{
  "num_attention_heads": 7,
  "vocab_size": 8192,
  "extras": ["capped logits"],
  "init": "normal",
  "init_std_down": 0.0
}
Each number is 50 + 15 x the weight over its row's rms, rounded and kept within 0 to 99. Layers, rows and columns count from 0. The size before them is the row's rms in percent of the matrix's.

# layer 2 attention output (transposed), 448x448, rms 0.025, rows 147-191, columns 336-391
106:39 39 66 60 61 39 24 63 28 47 43 39 49 56 56 37 06 69 57 66 56 70 83 38 70 76 51 66 44 68 66 37 51 32 49 25 52 53 35 56 56 68 28 51 62 46 68 67 53 21 30 48 67 67 51 82
094:55 32 63 45 47 73 55 42 37 36 62 64 65 44 37 47 56 56 64 60 44 58 53 34 38 53 43 37 34 34 59 66 37 48 34 20 32 39 37 27 46 35 58 47 48 35 66 42 55 71 45 49 38 31 57 27
107:46 51 46 50 35 00 36 71 28 67 64 41 32 42 46 36 20 61 67 40 48 77 55 36 62 49 62 45 36 57 55 42 47 62 27 56 50 40 29 59 51 54 47 58 69 54 71 50 16 54 38 19 28 34 34 59
100:58 43 57 35 50 83 47 58 40 40 24 39 72 45 45 61 50 48 48 47 60 65 60 35 49 86 35 59 54 69 62 66 56 45 44 31 41 38 56 58 39 54 52 65 51 40 29 63 61 00 56 76 62 66 88 62
090:57 56 59 72 33 16 49 35 56 57 52 45 18 65 62 60 80 82 62 31 61 62 49 53 91 46 66 38 33 76 51 40 34 48 72 53 37 39 60 69 44 54 40 42 46 57 66 55 31 35 71 46 31 42 72 34
098:46 51 69 59 49 30 53 43 63 56 54 79 67 42 60 10 70 23 45 50 26 40 40 56 58 42 31 45 86 37 19 40 37 49 52 51 49 58 62 35 54 39 70 65 41 25 37 65 65 51 45 73 67 54 39 54
091:28 50 28 70 42 77 32 38 40 47 41 37 43 44 51 69 72 35 51 38 39 55 54 41 57 61 39 69 51 66 40 67 63 64 66 51 55 68 43 50 38 63 69 84 34 36 41 72 67 23 56 55 43 41 34 42
098:45 49 37 49 33 25 66 45 42 64 48 70 34 56 52 63 87 43 43 38 52 40 21 56 67 49 34 34 60 53 56 36 39 23 43 55 41 45 52 28 80 51 45 52 60 42 57 47 27 61 62 42 29 64 68 56
098:61 66 63 38 20 76 51 36 79 48 33 55 28 53 36 53 82 39 53 69 62 47 50 69 42 23 55 54 61 45 71 55 52 57 75 67 43 48 79 81 65 39 67 41 47 61 53 32 33 45 76 52 61 27 39 37
096:39 69 43 77 55 46 56 34 61 71 46 72 09 39 62 60 90 36 63 33 36 18 11 57 34 25 74 43 63 35 50 50 26 42 71 69 53 66 43 39 79 57 33 54 53 59 48 55 54 69 41 39 52 50 31 52
104:46 39 37 62 66 69 63 40 86 49 40 58 26 51 57 58 59 38 58 57 52 27 52 49 37 44 57 54 55 30 41 64 23 52 81 81 31 56 45 47 65 50 63 41 24 64 52 63 65 56 39 56 60 58 39 36
111:60 44 63 56 51 88 52 46 48 35 41 46 55 54 39 62 50 57 45 52 51 48 49 45 41 74 33 54 49 61 67 58 47 42 59 30 58 52 54 33 52 59 53 56 38 45 42 59 63 00 47 77 63 59 81 43
090:29 65 81 84 49 12 50 69 22 72 75 54 48 39 54 40 43 47 53 21 44 38 53 47 69 62 50 66 46 54 62 37 75 39 35 38 36 48 32 40 55 46 13 53 74 66 49 37 31 54 42 53 41 62 37 69
105:57 51 69 48 59 70 45 53 51 53 58 65 67 51 37 46 65 45 46 56 51 65 64 35 60 66 12 40 59 59 55 55 54 42 48 25 50 53 58 16 50 59 64 56 35 31 51 57 70 00 44 73 62 55 82 45
097:54 49 33 48 40 67 66 55 27 32 53 39 49 36 49 59 37 65 45 52 35 49 41 53 39 64 44 53 50 59 65 43 43 39 67 37 46 39 57 70 48 66 27 37 56 54 45 56 58 00 53 60 54 64 69 58
088:66 27 30 38 63 74 53 38 51 31 51 62 82 36 53 89 68 35 74 57 67 57 74 37 51 47 25 47 54 61 32 57 44 46 64 71 31 38 55 45 48 36 38 56 31 46 40 37 74 40 47 56 47 53 54 48
092:34 43 40 57 44 42 58 54 71 38 42 36 47 68 44 43 55 46 43 58 41 35 35 56 76 77 61 52 58 87 33 56 72 53 32 77 57 51 50 43 39 50 72 51 29 40 46 50 46 02 46 47 37 53 56 18
093:60 45 57 69 38 58 64 43 67 40 27 46 28 43 46 54 54 50 43 46 49 35 41 61 55 70 45 68 53 61 40 41 52 60 77 75 56 57 53 68 68 65 53 49 41 57 33 68 70 00 61 68 58 52 59 57
086:68 46 63 70 40 58 37 46 49 78 15 52 27 50 69 58 54 58 40 43 32 53 34 49 34 38 18 56 51 44 65 44 44 46 73 49 63 45 69 71 59 55 55 50 53 48 68 67 35 49 52 55 54 74 58 84
097:46 61 83 46 59 61 58 63 62 57 50 67 38 38 44 60 49 59 33 39 71 51 58 59 65 57 58 61 70 43 54 63 69 23 74 46 31 62 64 52 62 45 44 47 55 47 40 75 84 37 54 87 88 79 78 57
102:51 43 26 36 40 62 45 54 38 42 37 16 42 54 58 51 09 67 47 45 48 62 52 52 37 61 65 57 37 40 56 54 63 41 58 47 43 28 36 82 46 59 44 39 60 69 39 59 41 49 56 38 47 61 45 62
094:40 51 81 67 48 08 60 54 33 54 46 50 27 74 52 63 40 67 39 34 52 45 40 61 57 49 86 55 42 59 43 31 61 57 55 80 39 36 49 67 55 48 40 50 62 63 76 37 15 56 48 39 45 25 23 55
097:54 56 38 47 48 80 22 42 48 29 48 30 72 42 50 70 51 55 48 83 38 51 65 37 43 49 41 64 53 59 55 71 63 47 48 27 58 52 34 29 44 32 53 50 43 31 41 44 57 05 41 48 44 75 56 57
095:67 57 66 51 35 00 59 60 68 58 60 76 42 27 45 36 66 39 62 29 58 58 36 65 81 40 40 50 68 61 29 46 68 50 44 67 60 64 60 54 52 48 55 55 55 45 65 44 58 16 44 62 52 59 65 52
099:30 41 63 55 68 57 52 69 60 51 69 68 55 45 53 62 27 35 26 34 58 54 55 51 73 71 19 46 68 63 44 59 67 23 49 51 51 84 54 39 54 36 64 55 42 28 46 74 73 18 30 68 76 93 69 44
092:41 21 24 46 78 24 47 40 54 62 25 28 32 71 62 17 17 66 62 56 33 65 56 60 23 49 58 47 36 20 54 43 46 66 46 64 53 66 41 75 64 51 62 41 42 60 56 75 47 48 68 25 54 25 45 56
090:53 37 63 40 27 32 64 33 50 60 39 55 49 44 54 34 78 22 71 55 50 32 48 61 61 57 37 54 48 66 46 46 43 52 40 41 47 37 48 73 48 46 63 60 41 28 40 56 49 34 47 66 65 35 68 31
096:59 69 48 51 34 49 48 60 35 44 28 44 67 39 55 45 45 60 56 52 44 51 30 58 46 71 60 44 44 61 72 53 50 30 48 44 45 49 67 72 60 47 30 60 78 55 21 71 53 35 81 57 63 67 75 73
096:56 50 49 61 54 19 62 55 54 45 88 59 29 51 46 47 33 59 62 46 49 44 58 47 49 37 65 57 31 42 54 53 46 66 52 54 50 48 34 50 40 39 42 28 60 70 63 29 36 65 32 41 50 41 11 27
101:38 29 54 56 70 43 43 44 19 67 60 67 68 58 44 50 47 48 48 44 28 47 47 25 45 59 40 38 41 55 41 35 59 68 26 42 47 29 35 26 32 35 54 61 41 32 67 35 32 68 29 35 15 23 34 49
098:69 42 42 40 37 17 59 40 46 55 28 40 33 35 57 53 47 56 80 26 47 53 35 48 39 48 55 66 42 45 31 51 47 60 42 68 56 45 50 65 73 50 59 50 51 51 62 42 50 53 52 22 37 26 37 63
090:42 50 59 56 55 63 53 45 59 55 57 72 63 66 54 45 67 29 30 62 60 35 43 43 51 42 16 23 56 35 44 22 27 38 64 55 43 22 75 29 35 26 67 41 36 35 55 49 43 81 53 69 49 56 44 47
100:51 62 52 58 30 24 64 55 44 42 45 26 25 47 52 56 32 68 61 42 48 55 28 60 70 45 57 66 48 48 41 48 54 37 55 60 56 62 64 71 49 62 28 31 64 49 58 59 48 27 64 49 58 86 41 67
100:59 59 26 57 55 52 63 20 73 50 06 39 25 63 34 30 87 31 66 76 33 15 27 52 26 38 44 32 51 33 51 56 14 59 60 69 71 59 49 43 60 51 52 48 52 56 44 34 54 59 56 51 78 37 21 44
102:33 65 33 38 37 37 58 59 44 61 62 54 20 47 48 57 20 50 40 39 25 52 30 48 59 30 64 49 65 36 28 32 53 24 62 52 49 71 47 59 63 68 52 31 46 57 67 59 46 30 37 38 48 90 34 55
092:25 48 60 43 41 70 20 70 71 57 75 37 34 47 36 41 44 47 31 69 42 60 93 52 71 38 65 65 50 51 65 50 49 29 43 38 46 43 44 57 35 64 57 44 36 56 29 77 58 45 56 72 70 64 42 24
101:56 46 45 58 39 12 50 54 47 77 33 51 44 50 56 65 59 37 55 25 76 62 38 60 50 50 54 57 44 55 39 49 57 54 29 85 57 55 53 72 72 47 37 42 71 59 61 39 32 71 57 18 45 42 37 56
078:66 31 58 46 67 66 43 40 62 52 46 35 24 61 41 31 42 27 58 60 50 39 51 40 54 52 50 40 39 52 69 73 61 62 54 63 63 39 48 10 55 37 40 58 71 44 76 25 20 69 50 47 56 42 32 35
092:32 45 54 46 39 38 53 77 57 63 56 49 45 42 56 37 26 48 38 26 39 57 38 64 83 55 34 55 79 58 41 41 79 37 54 60 47 66 70 80 50 53 45 62 53 40 51 66 47 19 50 54 58 75 55 56
086:56 52 55 61 50 11 51 52 47 81 42 59 71 42 56 36 63 29 39 42 46 55 40 68 48 36 31 48 62 34 48 54 63 38 42 36 60 43 71 44 48 36 41 35 67 50 61 40 46 58 50 62 50 69 61 58
095:69 61 65 70 38 09 43 48 58 54 65 71 58 51 41 30 93 35 53 66 42 58 60 58 65 34 23 47 68 69 43 43 51 62 41 57 55 58 64 26 63 52 49 59 58 13 60 35 43 48 65 46 55 47 41 46
101:41 42 46 40 50 39 62 47 48 36 38 23 30 41 58 50 37 55 63 34 47 54 44 52 58 62 49 70 45 56 50 47 60 30 68 47 38 40 52 67 62 60 45 35 53 53 44 71 62 01 64 61 53 78 69 61
103:43 55 34 55 59 32 82 45 57 51 41 57 13 59 60 67 20 57 52 35 54 55 34 52 50 46 68 57 37 32 47 39 38 40 92 58 29 65 57 59 49 65 36 37 58 87 60 66 43 71 70 50 49 67 52 75
085:58 74 45 60 44 55 60 58 38 62 20 47 58 61 27 52 60 58 59 41 48 59 20 46 39 68 54 61 52 44 55 64 57 71 54 77 46 73 68 70 79 45 52 53 66 41 64 63 64 37 69 17 58 36 66 61
100:46 44 35 68 38 41 65 43 72 36 41 41 16 49 52 63 44 53 56 46 65 50 23 44 52 42 69 50 41 29 30 57 39 51 91 55 47 59 43 53 51 61 59 31 33 69 61 50 52 19 56 77 39 55 60 37
# layer 2 attention value, 448x448, rms 0.0257, rows 148-191, columns 336-391
092:54 52 56 55 60 63 44 71 25 43 59 39 52 68 37 45 53 64 39 47 59 45 64 49 53 34 47 49 61 45 32 58 73 37 55 60 84 65 64 37 26 61 77 43 51 51 33 42 43 57 41 32 77 63 44 46
106:43 65 77 44 60 82 54 63 50 28 73 39 52 41 41 33 40 74 68 59 37 23 47 64 49 33 46 56 39 61 39 46 37 56 79 35 71 82 60 47 49 60 58 48 35 50 37 74 97 53 51 44 55 62 48 53
099:41 55 54 70 58 69 34 47 49 45 36 53 35 68 40 51 50 57 48 30 38 48 65 48 37 52 64 48 44 39 50 54 51 51 58 40 42 59 71 57 59 39 48 50 48 57 48 22 37 51 80 50 48 60 31 29
091:55 58 53 41 70 34 48 65 26 41 50 61 35 54 46 54 22 35 30 66 39 66 70 47 32 54 56 41 52 37 43 36 40 42 26 51 54 42 46 46 53 47 22 43 48 81 59 68 61 53 48 45 51 64 56 38
093:22 31 46 38 25 40 56 89 51 51 38 17 66 38 58 77 39 47 61 72 56 40 27 43 50 54 58 34 53 65 59 24 58 57 46 61 45 55 49 30 42 75 25 40 67 33 58 15 33 44 42 50 65 57 56 58
094:58 62 79 35 44 75 46 56 34 57 33 92 18 54 48 55 37 55 73 66 61 32 26 90 34 30 55 30 59 53 82 36 16 46 37 61 39 52 67 45 74 49 28 33 60 36 41 06 00 63 68 33 54 65 52 78
101:32 37 78 72 46 44 48 46 37 54 49 35 77 26 64 51 34 56 18 41 57 41 62 21 54 52 63 24 52 51 41 57 46 50 46 63 57 12 65 39 61 36 45 26 51 62 50 34 57 52 20 45 56 69 29 54
101:27 61 33 43 50 30 35 58 60 63 30 57 42 48 75 43 68 56 53 51 74 58 41 37 66 68 61 85 57 60 29 48 56 35 27 37 42 51 65 44 41 31 33 69 49 45 58 41 40 53 51 51 64 36 48 14
095:46 22 49 35 29 42 41 77 40 39 70 42 73 28 62 22 38 49 50 66 82 64 52 55 46 50 38 45 71 52 38 31 47 59 28 59 46 02 77 47 60 23 51 22 53 50 48 40 36 51 30 50 52 32 51 51
107:22 23 52 42 32 54 34 75 34 57 29 46 48 61 46 26 50 37 57 46 44 99 07 57 23 40 38 76 61 52 60 33 49 46 07 45 53 35 52 62 36 61 45 40 53 72 53 24 34 59 69 38 23 38 55 33
122:57 44 32 49 50 43 19 39 51 49 52 71 46 64 50 50 72 49 45 37 51 53 67 43 59 57 33 50 48 32 26 62 57 46 26 48 38 30 57 62 43 24 65 43 48 48 47 41 32 41 64 38 61 44 40 33
093:75 28 60 49 35 58 56 49 50 34 72 26 56 41 41 57 43 35 46 76 31 68 49 40 52 61 73 36 48 77 50 38 22 43 42 48 76 51 52 67 42 66 56 23 38 34 40 77 64 53 29 40 22 69 48 62
108:43 35 27 53 55 40 42 27 37 28 43 62 50 76 47 53 59 70 37 40 49 18 57 47 55 64 35 29 42 44 36 63 78 53 44 52 59 53 32 59 45 29 54 38 61 45 41 18 44 42 64 38 62 69 35 44
091:37 64 55 68 69 39 33 64 68 53 49 63 41 42 41 56 58 40 25 40 66 63 47 57 58 60 59 65 44 62 34 76 45 35 41 60 35 42 62 63 45 38 60 53 60 50 48 54 33 50 32 35 53 32 32 36
091:11 56 63 65 40 37 44 56 33 63 13 21 42 51 31 37 65 66 22 49 51 60 47 75 42 61 57 59 46 15 57 39 62 36 37 33 52 68 61 49 57 50 52 47 34 47 52 37 29 52 84 59 60 55 55 22
091:50 43 38 30 54 25 52 37 56 49 60 61 61 41 57 46 33 58 48 50 13 65 55 37 36 44 29 55 49 41 59 32 45 40 30 70 65 29 31 53 65 67 68 44 59 80 49 37 63 45 59 72 56 54 75 87
088:35 48 38 29 67 36 20 48 67 71 74 60 35 36 71 44 49 40 40 53 23 87 01 51 32 47 65 67 50 35 55 27 23 47 18 42 49 33 61 61 58 55 32 59 53 40 53 39 16 51 43 62 48 47 53 48
088:32 57 76 55 61 50 51 64 63 42 75 26 44 35 56 54 59 65 77 68 72 64 57 30 61 68 99 59 64 38 39 61 20 55 38 46 11 33 62 29 58 30 55 34 26 64 62 58 57 46 19 51 58 38 32 36
096:41 44 48 84 57 19 40 30 50 43 83 32 47 78 70 48 38 11 43 44 42 65 21 17 53 65 81 46 55 46 40 46 37 56 58 73 46 43 48 53 44 44 56 49 68 54 73 27 24 66 29 23 27 26 50 57
095:46 71 53 69 66 60 59 50 77 71 46 74 44 58 43 47 66 28 56 47 56 58 45 56 48 58 70 82 51 70 67 61 39 56 51 46 39 71 49 60 63 32 47 70 38 37 56 54 56 44 52 58 45 47 63 36
095:68 50 43 44 54 45 33 46 78 39 62 43 53 31 73 37 35 46 43 55 38 68 21 52 45 67 42 62 53 62 73 48 24 46 50 51 44 46 67 67 43 38 59 42 37 59 40 51 70 54 48 51 33 55 54 48
097:68 41 31 68 75 53 82 27 41 44 74 95 35 50 31 60 73 64 64 26 69 46 64 70 54 61 46 41 45 37 36 49 41 45 51 52 24 74 26 62 40 51 87 72 30 50 40 59 40 43 62 42 56 59 69 27
095:29 42 62 56 69 19 68 43 23 29 68 27 58 61 48 45 44 41 41 49 45 47 50 29 36 64 47 53 48 44 51 31 33 67 58 54 59 56 42 57 50 64 44 43 66 34 70 81 48 58 46 34 53 69 70 34
097:38 38 57 78 44 28 54 47 32 43 52 42 37 73 47 30 53 34 49 43 57 46 44 45 21 63 67 48 35 42 42 58 31 50 59 52 50 46 25 58 54 57 37 50 46 57 64 30 42 51 48 40 33 55 49 81
095:57 80 56 33 32 39 62 58 85 41 48 38 41 38 49 70 64 83 62 50 40 40 09 68 73 47 48 75 53 16 63 25 67 52 62 37 56 55 49 57 51 56 41 54 50 61 48 15 63 25 25 45 41 31 34 54
090:42 53 34 46 34 41 44 38 65 48 58 31 42 19 65 63 59 51 37 37 44 28 63 58 55 31 51 63 55 36 51 35 28 54 41 56 31 65 70 38 74 54 34 56 50 48 49 24 40 42 70 50 49 61 38 35
095:66 59 64 62 60 25 47 66 61 55 61 37 44 49 36 75 34 39 62 37 54 28 80 18 73 60 93 37 40 52 28 34 54 63 74 58 62 30 66 54 59 52 46 46 48 47 50 27 59 52 19 64 66 46 22 43
096:39 40 38 43 54 67 48 43 39 57 68 43 65 54 46 47 56 26 61 54 39 71 33 67 41 61 44 48 41 61 54 47 56 31 43 53 61 76 30 60 40 62 67 64 37 41 62 99 56 49 33 44 22 52 95 54
098:51 71 67 34 38 93 48 45 55 38 58 45 52 42 55 52 36 78 51 69 54 51 58 89 49 61 29 34 47 54 60 68 30 34 60 48 70 78 38 39 45 66 86 27 39 46 30 60 56 44 56 36 58 65 38 68
098:34 49 69 40 37 43 41 53 75 50 63 22 63 27 35 25 54 86 39 62 40 40 42 59 67 46 49 82 65 40 59 24 40 59 66 21 51 61 60 54 65 49 87 52 41 39 46 38 48 49 49 60 62 60 53 41
087:27 38 40 52 46 46 48 58 31 40 44 53 70 57 72 44 26 69 40 63 69 72 49 41 42 44 60 54 47 59 20 68 56 38 33 59 45 59 32 33 57 74 33 58 40 57 52 48 50 54 40 68 70 35 40 57
099:43 54 42 76 59 17 75 47 71 72 81 65 44 48 38 49 60 28 31 52 51 51 63 43 29 63 58 39 43 74 60 19 43 42 66 55 40 44 18 70 60 45 32 51 49 41 64 74 60 52 12 39 37 48 75 36
099:38 29 37 16 18 44 34 71 56 55 59 67 69 38 64 53 38 42 72 26 67 85 48 64 55 49 20 80 61 46 54 47 77 47 29 57 34 26 63 63 61 49 46 28 44 61 49 46 35 46 50 49 37 55 66 57
101:15 41 39 69 46 36 40 70 54 43 52 48 47 43 46 30 71 43 20 59 70 47 59 58 20 61 30 58 41 72 65 50 29 55 70 60 55 30 31 72 52 38 30 53 46 43 49 55 64 63 36 47 36 53 72 31
095:67 31 42 57 30 76 42 41 40 59 23 95 57 52 47 64 47 15 45 57 26 57 38 46 40 54 33 61 35 70 49 62 49 43 39 68 55 60 38 50 39 50 64 65 58 69 55 39 51 46 50 41 07 47 79 69
099:26 56 67 55 46 42 70 37 68 48 36 02 39 50 45 32 47 54 54 59 31 44 47 13 49 48 51 43 52 46 70 53 23 55 74 20 58 49 54 58 56 44 46 48 40 48 60 68 64 57 29 74 48 65 51 61
080:57 46 49 67 43 49 54 22 46 53 52 51 63 65 77 69 33 53 60 31 47 77 68 58 45 66 45 46 55 41 44 89 60 37 43 51 39 51 59 59 39 60 63 62 33 63 36 65 50 54 62 51 52 39 68 61
088:38 56 35 77 60 19 69 46 69 51 52 34 55 54 51 58 77 37 40 60 65 37 55 20 30 73 74 62 34 74 44 41 01 69 56 46 41 36 36 59 61 67 28 49 40 46 64 62 61 52 35 64 31 63 49 47
084:64 37 68 52 64 45 60 25 58 24 63 32 59 75 48 78 48 66 52 38 52 15 36 04 72 63 50 37 46 60 57 40 52 54 67 61 52 37 15 48 56 61 30 66 54 29 67 56 48 55 13 39 52 55 42 68
090:22 47 43 32 61 46 67 37 58 43 53 18 47 51 45 92 54 60 63 63 44 35 43 29 60 67 80 32 41 36 36 33 54 57 54 54 42 45 51 42 41 46 54 34 62 69 45 61 55 61 46 54 56 40 45 69
094:43 49 48 73 59 29 56 58 45 68 73 56 28 57 49 49 67 44 25 49 50 55 27 63 44 52 65 62 41 58 34 30 31 55 48 68 38 58 55 60 47 41 36 65 43 47 51 31 22 47 54 41 40 44 67 31
105:55 36 59 48 64 60 45 74 40 60 54 22 48 60 46 43 34 36 39 52 47 56 24 46 53 43 62 56 47 33 63 48 54 50 55 68 66 10 61 53 50 41 53 58 55 51 57 37 47 61 25 22 60 46 41 54
088:30 74 63 33 48 37 55 72 60 33 55 21 44 41 54 38 33 59 37 33 65 44 49 54 72 49 53 58 53 55 38 42 65 63 76 25 69 18 69 49 61 33 38 29 49 49 57 22 69 61 32 56 55 68 32 29
097:35 27 28 42 73 31 28 57 35 41 73 72 47 40 55 36 24 51 60 43 44 47 25 52 31 40 35 70 54 59 66 34 50 31 31 84 51 44 39 67 39 52 39 80 63 53 60 65 45 47 61 06 77 63 59 58
# layer 2 attention query, 448x448, rms 0.0327, rows 192-209, columns 336-391
102:26 54 52 49 55 55 50 38 65 47 44 46 52 26 59 35 65 40 44 71 61 43 53 75 57 55 37 53 62 30 53 43 60 42 37 44 68 67 41 57 29 43 50 32 53 62 66 41 52 50 60 39 66 31 54 44
142:50 35 73 47 67 47 52 22 45 55 46 49 27 51 59 35 63 42 48 38 49 51 70 29 09 50 54 55 83 50 59 26 58 47 20 40 76 38 62 38 30 54 54 55 55 56 90 61 42 53 51 75 20 80 53 33
127:54 54 90 53 69 59 58 56 53 57 39 73 54 63 29 42 69 49 36 56 56 48 26 73 64 53 26 32 33 71 38 63 57 35 51 63 23 63 45 75 47 55 38 30 48 31 36 52 56 53 71 33 49 39 34 63
147:35 48 37 43 49 43 45 48 72 47 46 35 49 24 69 31 32 37 55 52 38 76 59 48 29 83 35 77 75 15 27 56 45 54 60 46 65 32 34 46 51 41 35 36 38 86 43 63 58 44 63 64 59 37 80 47
099:62 67 75 63 33 57 42 44 63 43 77 38 46 51 72 36 62 48 34 17 83 43 76 49 60 81 55 74 54 45 31 46 39 39 47 60 74 63 27 37 68 34 37 66 37 46 48 60 25 70 42 37 51 37 69 60
100:65 56 62 63 62 36 73 71 40 53 65 39 68 52 52 54 40 68 62 60 40 36 67 46 75 73 46 58 51 31 26 41 34 56 53 73 30 29 59 54 50 30 76 79 63 29 52 35 26 29 33 31 37 44 74 44
095:40 45 49 20 45 30 47 54 48 64 57 41 73 56 45 50 82 68 41 91 50 73 63 55 41 41 76 65 65 56 26 42 82 46 65 76 57 34 50 22 38 49 75 41 53 45 34 35 47 53 08 51 55 55 48 42
098:66 40 27 63 57 45 71 75 53 66 29 39 15 34 46 48 46 42 53 23 42 25 33 50 57 67 77 63 51 51 89 21 37 43 59 32 56 62 96 53 49 42 25 52 57 59 73 63 71 54 56 52 16 44 41 73
098:47 50 54 50 44 24 54 71 56 32 66 60 30 50 40 42 51 35 40 63 41 37 21 32 47 65 61 65 52 51 62 49 41 33 63 69 64 22 63 49 71 59 42 56 51 56 64 54 34 63 38 62 11 41 34 49
095:25 54 74 39 56 47 54 20 60 48 51 61 57 52 33 62 59 74 42 39 49 69 68 69 24 49 33 66 22 55 17 63 57 45 20 64 56 46 24 53 46 65 82 51 13 49 37 50 47 41 61 15 75 71 61 57
094:80 54 32 42 21 52 47 67 16 71 34 55 49 34 77 43 41 45 37 75 35 21 44 64 66 51 10 49 55 32 58 50 86 55 41 70 55 40 07 77 63 52 34 42 65 41 88 59 30 64 33 64 29 26 41 45
095:67 42 50 43 47 66 48 43 36 40 29 32 62 69 63 70 53 62 59 76 47 15 41 55 58 43 44 47 63 47 43 61 99 29 46 65 54 45 24 61 43 59 68 59 60 54 70 53 41 50 17 65 43 52 44 31
098:28 46 51 46 56 76 16 20 42 77 44 82 80 66 50 45 64 72 58 51 19 24 52 40 42 43 35 44 59 58 46 24 57 15 60 59 59 53 52 80 29 62 54 65 57 46 41 51 52 32 67 72 67 79 52 38
096:62 59 53 54 57 69 35 36 59 43 53 65 52 69 35 75 49 38 46 55 72 28 48 75 28 56 58 38 45 57 39 60 82 48 52 77 49 57 44 45 51 57 75 54 49 44 55 35 33 64 14 55 55 61 33 39
096:39 48 71 35 23 86 21 55 27 59 60 67 44 27 58 45 52 67 42 56 65 49 47 65 60 37 50 60 52 54 42 45 68 57 59 67 63 44 30 47 39 31 40 40 53 70 63 28 30 83 12 46 46 55 35 27
101:77 59 49 33 66 36 70 52 15 53 15 55 46 45 78 59 55 63 37 65 30 28 38 45 68 65 70 60 54 55 73 66 66 31 49 49 51 55 47 45 64 33 05 56 83 51 55 41 42 44 28 53 24 47 48 53
098:43 31 68 55 31 79 33 42 31 40 63 64 31 70 45 50 39 30 68 61 52 66 64 52 41 23 60 20 62 32 10 63 72 72 39 46 44 49 42 36 32 59 59 57 62 69 55 42 35 33 29 53 58 58 55 05
101:38 31 73 33 40 57 46 65 68 47 74 51 44 11 36 52 34 35 45 36 66 89 42 65 37 47 65 48 23 31 49 67 12 48 54 69 43 69 35 18 54 69 54 40 32 49 39 42 61 90 70 31 67 51 35 78
# layer 2 attention key, 448x448, rms 0.0308, rows 192-209, columns 336-391
087:54 35 52 50 66 61 54 50 66 38 50 48 59 60 36 71 59 50 41 41 62 67 54 54 32 65 31 38 39 38 47 46 39 38 60 44 67 64 56 47 75 67 32 57 26 57 45 45 53 67 43 40 51 44 54 36
097:58 67 56 27 56 52 45 44 52 21 64 37 42 76 21 49 75 38 41 58 70 49 54 70 53 43 41 34 00 66 24 51 44 75 38 70 67 79 56 42 58 77 37 44 38 49 37 69 43 57 48 41 25 58 50 37
097:70 36 48 37 86 46 40 28 41 40 40 40 48 27 32 41 47 75 26 51 70 65 50 50 57 64 56 65 14 59 71 86 64 28 46 48 55 59 44 47 48 40 07 59 77 44 57 41 36 81 46 66 58 39 29 83
090:51 80 47 51 30 52 45 69 35 35 66 59 56 50 54 81 58 48 68 51 54 33 43 32 85 07 63 40 53 44 36 85 81 37 40 40 52 62 73 36 33 32 45 29 42 57 40 42 50 32 32 32 76 51 63 21
096:36 94 38 39 37 65 36 99 48 64 49 53 28 55 63 62 70 58 51 61 46 50 57 81 89 48 47 66 55 15 75 78 54 74 26 48 42 24 78 51 30 54 61 29 58 45 54 39 44 47 60 51 60 45 35 19
098:60 62 23 28 57 64 31 58 45 62 28 47 26 48 71 33 34 47 44 59 65 40 41 71 89 52 47 36 65 44 67 69 48 36 32 44 43 41 72 42 45 49 37 22 41 75 42 49 51 45 56 42 74 58 65 58
099:68 78 47 55 52 58 53 67 57 58 53 48 01 66 54 90 78 28 57 52 30 30 47 68 57 65 62 29 49 37 29 50 36 24 41 70 50 73 79 54 79 63 64 55 33 72 40 46 17 35 62 55 61 90 41 05
098:33 14 59 68 37 46 46 61 53 78 44 29 50 60 45 33 40 60 62 64 46 44 77 39 49 43 71 72 71 37 57 43 39 41 79 28 34 45 41 43 54 47 73 75 71 44 67 30 69 55 32 53 39 54 52 35
101:42 43 39 26 21 54 35 56 41 50 34 16 61 39 61 09 42 54 81 37 47 45 54 32 85 38 48 40 70 59 77 35 38 62 67 29 61 70 53 65 47 66 47 45 62 41 51 54 46 67 16 75 48 54 68 46
092:51 45 36 53 56 58 55 51 52 57 43 55 31 58 33 48 31 48 30 35 61 43 48 38 42 64 42 51 36 59 47 63 43 27 30 48 54 58 61 66 55 73 38 67 53 49 43 79 60 71 87 59 66 49 17 69
095:39 60 26 17 36 19 27 28 59 61 48 48 64 34 92 32 55 77 61 74 69 46 29 37 82 51 54 60 44 34 75 57 37 49 71 44 50 44 55 66 48 74 57 55 73 44 67 50 51 86 39 51 76 63 46 66
100:72 70 44 41 35 43 55 65 60 52 54 39 41 48 84 52 36 55 47 52 64 36 50 34 82 59 69 47 58 55 63 31 36 43 72 51 72 64 71 45 67 71 36 37 66 57 45 58 50 63 22 43 72 57 56 76
091:51 73 13 57 27 44 45 73 67 42 32 44 50 39 52 55 63 59 45 55 51 14 55 58 54 71 19 30 59 36 45 74 49 47 52 60 67 45 60 26 70 45 36 35 53 60 44 29 21 58 47 42 59 53 43 61
102:41 55 53 54 38 49 88 62 74 45 55 39 48 64 40 46 42 55 56 53 63 34 54 56 50 56 30 53 24 57 30 17 51 67 39 73 57 44 77 82 41 70 40 60 35 29 54 91 60 54 48 49 75 54 36 66
101:62 58 42 38 23 60 45 53 29 49 51 28 57 29 63 35 39 21 43 78 45 54 39 36 59 67 71 57 73 55 66 54 26 56 55 40 50 79 36 23 82 53 52 37 65 43 47 51 63 82 43 26 58 37 46 85
096:66 59 52 33 10 01 30 41 34 53 52 55 56 29 68 52 46 53 42 63 50 75 35 55 60 48 43 78 57 46 86 27 51 54 83 16 54 53 36 66 51 64 64 71 80 67 68 73 60 65 43 68 42 53 53 64
106:65 54 47 49 46 73 70 68 62 62 39 48 27 62 53 60 26 50 51 58 49 14 55 66 38 41 59 42 51 57 43 79 62 23 33 57 69 68 68 21 74 65 40 36 36 53 49 38 34 49 67 24 62 64 49 34
097:54 23 70 74 62 64 60 41 42 59 75 44 36 53 38 52 39 37 54 62 49 60 61 39 46 45 75 49 54 56 36 56 27 69 35 54 41 51 14 39 46 30 73 72 25 61 51 67 54 61 39 33 21 47 55 66